From a checkpoint of a small transformer trained on Wikipedia.
Size: 12 layers, 4 heads of 64 (2 for keys and values), MLP 1024 tanh GELU, vocabulary 8192, 10.9M parameters.
Training: 351M tokens, 7945 steps.
Each number is 128 + 24 x the weight over its row's rms, rounded and kept within 0 to 255. Layers, rows and columns count from 0. The size above them is the row's rms in percent of the matrix's.

# layer 3 MLP down (transposed), 1024x256, rms 0.196, rows 659-671, columns 128-255
size [ 97 104 106  92  91 102 103 106  98  99  98 100 103]
[[100 128  96 150  94 177 103 149 123 167 121 142 123 107 136 149 106 139 157 154 135 122 124 112 121  74 158  78 158 142 137 136 105 102 149 158 115 144 134 188 105 142 142 132 132 100 159 162 121 147 153  99 134 155 135 141 141 146 142 164 101 125 123 140 132  93 158 102 153 136 176 107 128 119 130 104 101 129 141 153 125 131 120  86  79 132 133 145 155 143 128 147 127 105 132 105 152 139 157 125 129 121 106 121 126 124 145 100 113  74 146  82  75 145 119 146 175 150 167 120 119 138 118 130 144 116 110 110]
 [156 147  89 195 104  87 133  92 136 126 145 123 153 103 138 157 145 129 131 143 126 125 113 103 116 135 133 112 114 152  93  91 145 145 125 119 123 106 111  87 147 106 108 114 132 146 148 103 136 134 130 164 128  87 128  92 137 170 131 121 118 121 126 131 155 118 136 119 124 127 164 147 158 165 159 132 123  89 105 100 157 102 142 115 159 161 108 184 130  63  96 133  92 138 197 149 147 136 104 155  70 123 125 102 117 148 128 182 143 146 150 127 130 144 150 141 133  88 127 131 128 139 151 106 119 114 107 108]
 [104 137 107 125 133  93  84 101 151 158 119 144 165 143 113 120 116 131 112 130 105 130 134 131 154 128 131 151 125 135  91 102 159 122 106 134 147 104 120 139  98 138 124 114 144 159 107  95 114 169 120 130 102 138  76 117 144  91 153 144 119 129 119 131 108  37 132  65 115  70 133 168 130 138 153 172  79 147 132 139 115 137 146 159  79 137 126 105 152 105 148 115 134 114 140 168 152 116 112 137 131  83 132 121  97 126 158 142  82 118 118 137 178 147 143 127 129 145 135 121 106 131 115 152 132 102 118 166]
 [140 124  96 130 106 160 107 164  86 113 100 133 136 124  79 142 106 113 112 118 144 102 140 125 102 103 136 116 146 123 113  96 105 117 140 146 114 123 143 119 118 136 110 147 105 143 137 140  96 146 163 140 117 115 118 135 135 116  98 136  99 117 122 130 148 154 132  80 154  99  85 149 109  75 133 104 123 181 121 142 125 126 153 134 132 140 122 108 138 142 113 164 151  87 112 140 124 151 130 107 148 150  89 148 141 161 113  62  99 127  93 139  91 137 132 180 121 160 119 108 168 109 139 115 152 117 120  83]
 [153 110 138 101 107 149 127 147 128 154  87 135  91 116 174  71 124 112 131 109 122 145 177  77 140 166  28 129 130 160 163 123 145 120 132 148  95 121 122 135 132 124 118 121 159 160 109 135 127 134 129  80 139  90 107 155 160 159 137  78 127 142 119 109 131 155 149  92 157 156 127 112 111 160 110 156 160 141 163 167 121  91 142 136 150 120 112 141 126  91 136 106 128 153 146 122  80 156 147 139 119 150 119 102 127 104 113  93 139 130 109 140  93 107 127 123 114 112 100 143 113 150 120 129 159 109  83 133]
 [ 97  78 166 106 141 124 145 125 106 164  81 146  97 145 166 132 146 133 106  90 105 178 113 141 106 133  95 169 181 165 108 130 123 100 135 169 105  75 123 104 126 134 115 127 123 119 170 154 119 125 110 136 144 126 107 175 160 105 178 137 118 139 110 147 130 141 160 135 134 145 146 144 135 108  67 141  74 117 104 138 120 138 148 145 131 109 110 135  91 111 121 109 110  95 112  94 136  80 164 153 129 146 139 108 133 119 130 150 154 144 125 130 161 121 153 142 102 163 105 125 159 118 101 118 104 133  86 101]
 [ 87 137  90 142 141 119 104 123 135 148 146 131 121  96 108 115 149 114 135 171 133 153 151 122  73 152  89 101 117 151 145 142 143 156 124 115 122 130 160 118 112 133 111 119  62 131  96 113  96 115 160 114  80 133 142 144 122 158 131 107 115 116 146 142 151 151 127 131 129 148 146 138 129 128 101 163 116 122 102 154 151 104 137 104 129 125  72  88  89 149 121 113 156 121 157 160 136 132 117 181 123 114 109 100 138 134 102 180 110 130 133 113 150 108 152 146 186 157 140 158  92  68 166 146 140 133 106  94]
 [113 134 106 144 139  93 134 151 135 153 119 170 147 184 133  91 133 124 122 130 123 111 114 131 155 140 110 141 184 131 126  85 150 121 138 157 113 129 108 121 140 113 125 155 106 134 102 117 142 142  99 129 153 127  77 141 132 104 122 168 148 140 125 120  95 193 120 122  93 134  82 137 160 135 139 130 155 123  50 148 115  97 137 101 112 143 140  93 134 121 156 141 156 143 114 145 148  70 143 118 146 104 179 123 132 110 132 134 168 105  70 149 105 156  79 122 127 134 152 160 132 117 105 143 106 159 116 174]
 [ 87 120 134 133 122 117 141 128 139 124 149 142 147 119 138 130 130 151 104 112 154 108 171 143 123 130 109 104 165 146 151 168 108 130 109 134  94 140  99 152 131 160 115 131 129  73 101 149  84 143  93 162 138 164 150 111 108 107 101 149 140 114  85  77 127 113 160 111 120 162 128 126 124 141  97 142 156 154 159 109 174 128 140 174 150  94  74 167 118 113 127 115 172 129 101 141 106 116 116 106  97 124 129 138  99  95 123 108 107 123 160 145 160 174 131 137 115  76 136 108 176 105 112 171 125 136 166  71]
 [112 120 115 151 146 180 100 112 139 122 114 164 107 156 122 127 155 153 165 122 136 124 132 142 137 155  94 103 139 146 146 142 111 131 114  95 164 174 132 141 108 146 148 180 105 133 156 126 187 113 146 150 125 149 123 132 122 128 168 128 112 115 134 141 108 145 112 111 118 124  87 106 139 112 121 180  84 121 170 144 105 160 172 138 113 128 126 129  85  94  95  77 134 134 147 124 132 153 119 151 158 125 145 115 129 138 113 151 143 148 130 155  76 135 129 163 143 159 139 107 166 161 154 130 160 150 146 103]
 [106 128 125 173 106 151 101 137 109 122 136 133 122 144 117 109 120 100  93 185 101  98 109 122 118  84 138 108 164 118 113 180 105 124  69 148 125 136 128 124  90 117 127 126 101 153 145 152 100 149 129 116 116 145 100 138 105 111 123 117 137 107 137 161 120  98 101 137  83 195 126  86 124 178  97 141  96 140  86 103 151 146 152 150 150 141 106  99 144 141 141 155 145 113 102 119 179 111 120 112  98 121  93 120 112 169 118 115 155 120 109 180 131 126  50 131 144  83 143 177 130 166 115 104 124 148 153 158]
 [129 164 168 159 147  89 104 147  97 107 154 163 162 128 138 103 130 135 125  98 127 162 145 102 114 157 124 119 136 143 129 146 113 122 130  99 150 130 113 150 133 108 132  87 121 139 106 136 109 133 176 123 131 134 144  76 121 144 129 147 121 144 109 147 125 120  76 145 144 143 124 146 119 137 126 151 153 126 105 152 149 110 164 119 142 106 161 126 134 129 139  79 166  92 129 122 104 126 164 122 136 127 116 103  89 122 138 138 147  92 143  82 113 110 130 145 137 141 195 125 110 162 127 103 125 139 125 139]
 [124 103 157 147 147 135 125  79 167 119 117 142 131 146 135 147 149 170  99  95 107 140 146 126 144  85 125 148 148 134  91  99 133 142 115 128 131 137 179 114 150 101 156 121  95 125 173 104 108 134 101 125 122 181 159 151 104  94 137 169 109 124 149 163 110 142 139 136 194 132 141 173  81 102 169 113 143  62 100 179 127 147 116 103  94 122 123 137  81 115 106 130  81  73  88 109 160 144 109 111 136 112 162 156 126 109 154 143 154 166 158 114 125 127 143  99 138 119 142 130 131 161 173 121 107 104 136 135]]
# layer 3 MLP up, 1024x256, rms 0.262, rows 660-671, columns 128-255
size [110 102  97 107  88  92 106 103 101  93  94  93]
[[165 153 128 132 151 114 193 138 130 111 139 114  76 133 145  91 199 138 151 111 163 156 109 120  90 129 118 130 132 123 101 123 114 139 137 166 177 143  85 142 112  94 112 129 136 137 146 124 125 169 124 147 130 148 139 117 155 128  92 110 113 136 128 121 158 129 118 132 149 145 131 135 129 104 135 115 143 111 112 135 139  98 138 113 108 105 118 120 122 115 113 146 156 173 141 113 122  85 143 120 124 149 126 102 121 118 110 122 162  92 135 105 136  92 101 113  96  84 115 138 111 148 111 102 144 133 134 160]
 [127 139 116 156 144 129 121 110 110 115 140 141 137 137 110 103 137 104 148 141 109 104 113 140 116 144 120 112 140 135 108 104 106 129 185 108 113 108 125  95 123 114 122 109 170 120 154  38 101 140 144 104 116  75 145  95 151 123 109 142 120 103 133 163 102 135 137 137 133 129  79 112 157  89 127 157 143 102 153 130 112 114 108 135 164 129 112 141 103 109 162 148 126 143 126 141 143 149 146 169  80 129  95 128 113  88 142 102 112 151  98 177 103 126  92 104 126 122 133  93 112 138 105 130 146 214 135  96]
 [143  98 139  94 148 109 153 115  90 131 144 173 155  98 113 183 176 147 157 171 139 143 124 149 103 124  85 112 185 110 103 146 133 162 109 115 129 148 113 119 135 131  95 122 156 151 136  94 144 110 160 127 120  96 108 136 186 119  78 157 113 160 123 104 129  75 155 143 128 104 114 133 145 177 107  97 101 176 139 129 119 114 145 131 143 111 118 101 127 124 147 114 107 179 100 144 129 116 123 108 119 120 114 121 122 169 174 105 135 133 139  82 111 165 147 128 107 111 169 109 154 138 142 147  92 120 131 114]
 [105 163 148 137  94 141 157 116  65 129 150 115  88 126 156 148 171 119 135 149 140 131 108 126 114 105  63 111 139 167 111 156 118 103 121 137 144 153 134 143 139 164 141 135 139 138 118 123 162 113 123 125 123 117 173 177 131 126 127 112  90 146 115 127 120 115 110 198 140 122  65 149 100 125 172 126 126  94 132 145 121 144 155 150 129 120  64 116 114 159 151 153 158 152 124 127 147 114 119 145 110 160 150  96 131 145 133 133 126 136 118  92  92 148 136 147 108  95 138 111 110 150 145 113 110 170 104 115]
 [153  93 134  88 107 127 108 153 114 103 139 142 151 164 159  83 120 135  97 132  84 143  97 115 147 123 106 109 136 125 173 114  87 111  91 127 164 127 108 126 132 108  96 127 162 125 125 117  95 137 137 156 128 139 124  86 136 151 142 172 165  88 124 130 153  89 162 109 114 140 136 122 133 167  86 120 157 116 129 112 100 114  98 180 155 129 151  82 141 112 133 109 159 147 141 101 107 140 148 119 176 121 110 162 158 152 131 159 127 131 112  95 135 126 133 122 132 152  90 146 161 139 143  84 144  91 138 160]
 [127 155 120 151  87 106 105 165 151 135 106 142 134 143  92 131 106 194 127 141 108 109 103 110 140 129 123 148  71 158 118 157 111 140 120 110 147 115 149  74 147 140 137  82 100 148 133 158 121 146  95 111 129 127 128 132 109 125 136 118 140 103 125 163 143 163 146 119 112 114 111 139 151 158 118 149 125 138  78 160 109 115 125 161 126 110 145 129 144 123 101 125 144 109 150 137 154 104 120 123 107 124 179 130 138 107 146 122 137 172 126 130 115  97  97  97 150 156 140 131 117 145 157 123  75 176 111 129]
 [166 122 130 119 127 159 109 125 112 187 171 142 134 137 171  99 151 138 125 112 100 107  83 108  94 110 176  76 116 109 111 132 100 174 149 103 112 138 193 124 171 134 139 149 123 127 113 157  95 113 151 122 159  87 125  91 138 114 106 133 116 106 100  97 142 127 145 130 125 110 131  89 119 113 141 131 169 124 122 145 124 116 151  74 142 169 148 145 100 129 135 112 107 122 143 140 114 139  90 130 151  85 132 122 114 126 136  98 172 109 127 125 114 140 138 158 111 108 127 153 125 109 130 115 120  73 137 143]
 [109 160 144  96 137 107  94  93 132 113 112  84 158 164 108 130 140 167 161 169 112  93 162 125 147 152 146 125 133 107 138 107 139 100 116  92 123 104 118 116 115 169 127 102 147 108  83 144  96 115 119 115 144 102 153 129 137 113 136 153 140 142 133 119 120 128 133 107  96 119 130 173 165 134 102 137 166 150 122 137 133 129 159 109 143 102 104 111 122 112 147 127 117 115 107 132 134 143 127 159 174 101 146 131 118  80 132  94 134 117 136 174 126 126 107 146 143 111 130 132 163 163  94 119 120  95 164 123]
 [156 160 176 100 117 162 119 110 148 115 125 123  96 176 107 102  53 140 111 108  99 117 130 130 124  88  92 120 125 154 155 108 141  88 124 132 136 156 153 118 110 137 146 101 111 114 150 118 103 128 136 138 168 100 119 119 146 118 146 130 128 111 147 115 137 156 108 177  94 116 133 139 149 153  90 166 100 126 135  96 124 119 115 104 109 116 170 130 118  98 116 160 129 118 146 115 103 132 124 109 171 122 103 141 112 127 124 144 116 137 126 159 110 101 119 133 112 102 146 144 162 146 120 155 148  86 111 100]
 [132 101 154 138 125 130 137 120 124  93 137 146 136 128 148 175 100 129 140 146 118 145 126  69  92 121 121  56 141 122 171 139 110 129 158 173 124 134 159 140 138  89 121 139 185 161 142 161 141 144  97 129 148 144 138  76 146 120 135 157 126 126 183 105 130  89 123 153  95 109 162 143 126  89 156  97 138 102 123 128 111 145 137  91 119 104 131 133 134 146  90  57 141  90 130 150 143 144 102 169 122 122 105 121 124 150 139 168 103 145  91 115 149 111  75 124 143 106 126 127 104 118 130 143 148  96 130  87]
 [127 144 104 136 125 163 111 108 108 110 104 147 152 154 106 135 143 124 130 117 147 145 139  91 145 135 110 126 131 142 138 125 126 114 153 151 116  98 133 111 113 115 155 122 174 136 131 103 143 157 108 155 139 150 128 137  77 120 151 128 115 115 130 106 146 148 143 133 102 174  89 127 103 120 155 161 126 104  62 123 152 111 121 156 114 148 116 108  90 118 182  96 164 115 118 128 126 162 114 141  98 153 143 123 141 105 127 114 125 101 142  87  69  90 141 128 111 155 171 101 112 129 151 108 176 135 160 148]
 [171  91 103 154  84 107 152 125 150 132 104 127 140 142 112 108 109 108 119 154 109 157 112 171 147 130 111 104  99 163 162  84 140 145 131 150  95 130 148 161 136 148 138 119 133 124 138 118 100  96  97 159 171  88 153 136 115 109 141 148  96 117  84 129 118 190 162 149 119 161 110 139 115 123 196 102 149 127 117 120 164 108 143 137 133 155 109  93 163 118 114 154 138 134 116 138 117 102  72 187 147 144 144 121 142 106 120 144  90 122 152 130 120 139 109 129 144 108 161 109 163  89  95 149 102 101 127 117]]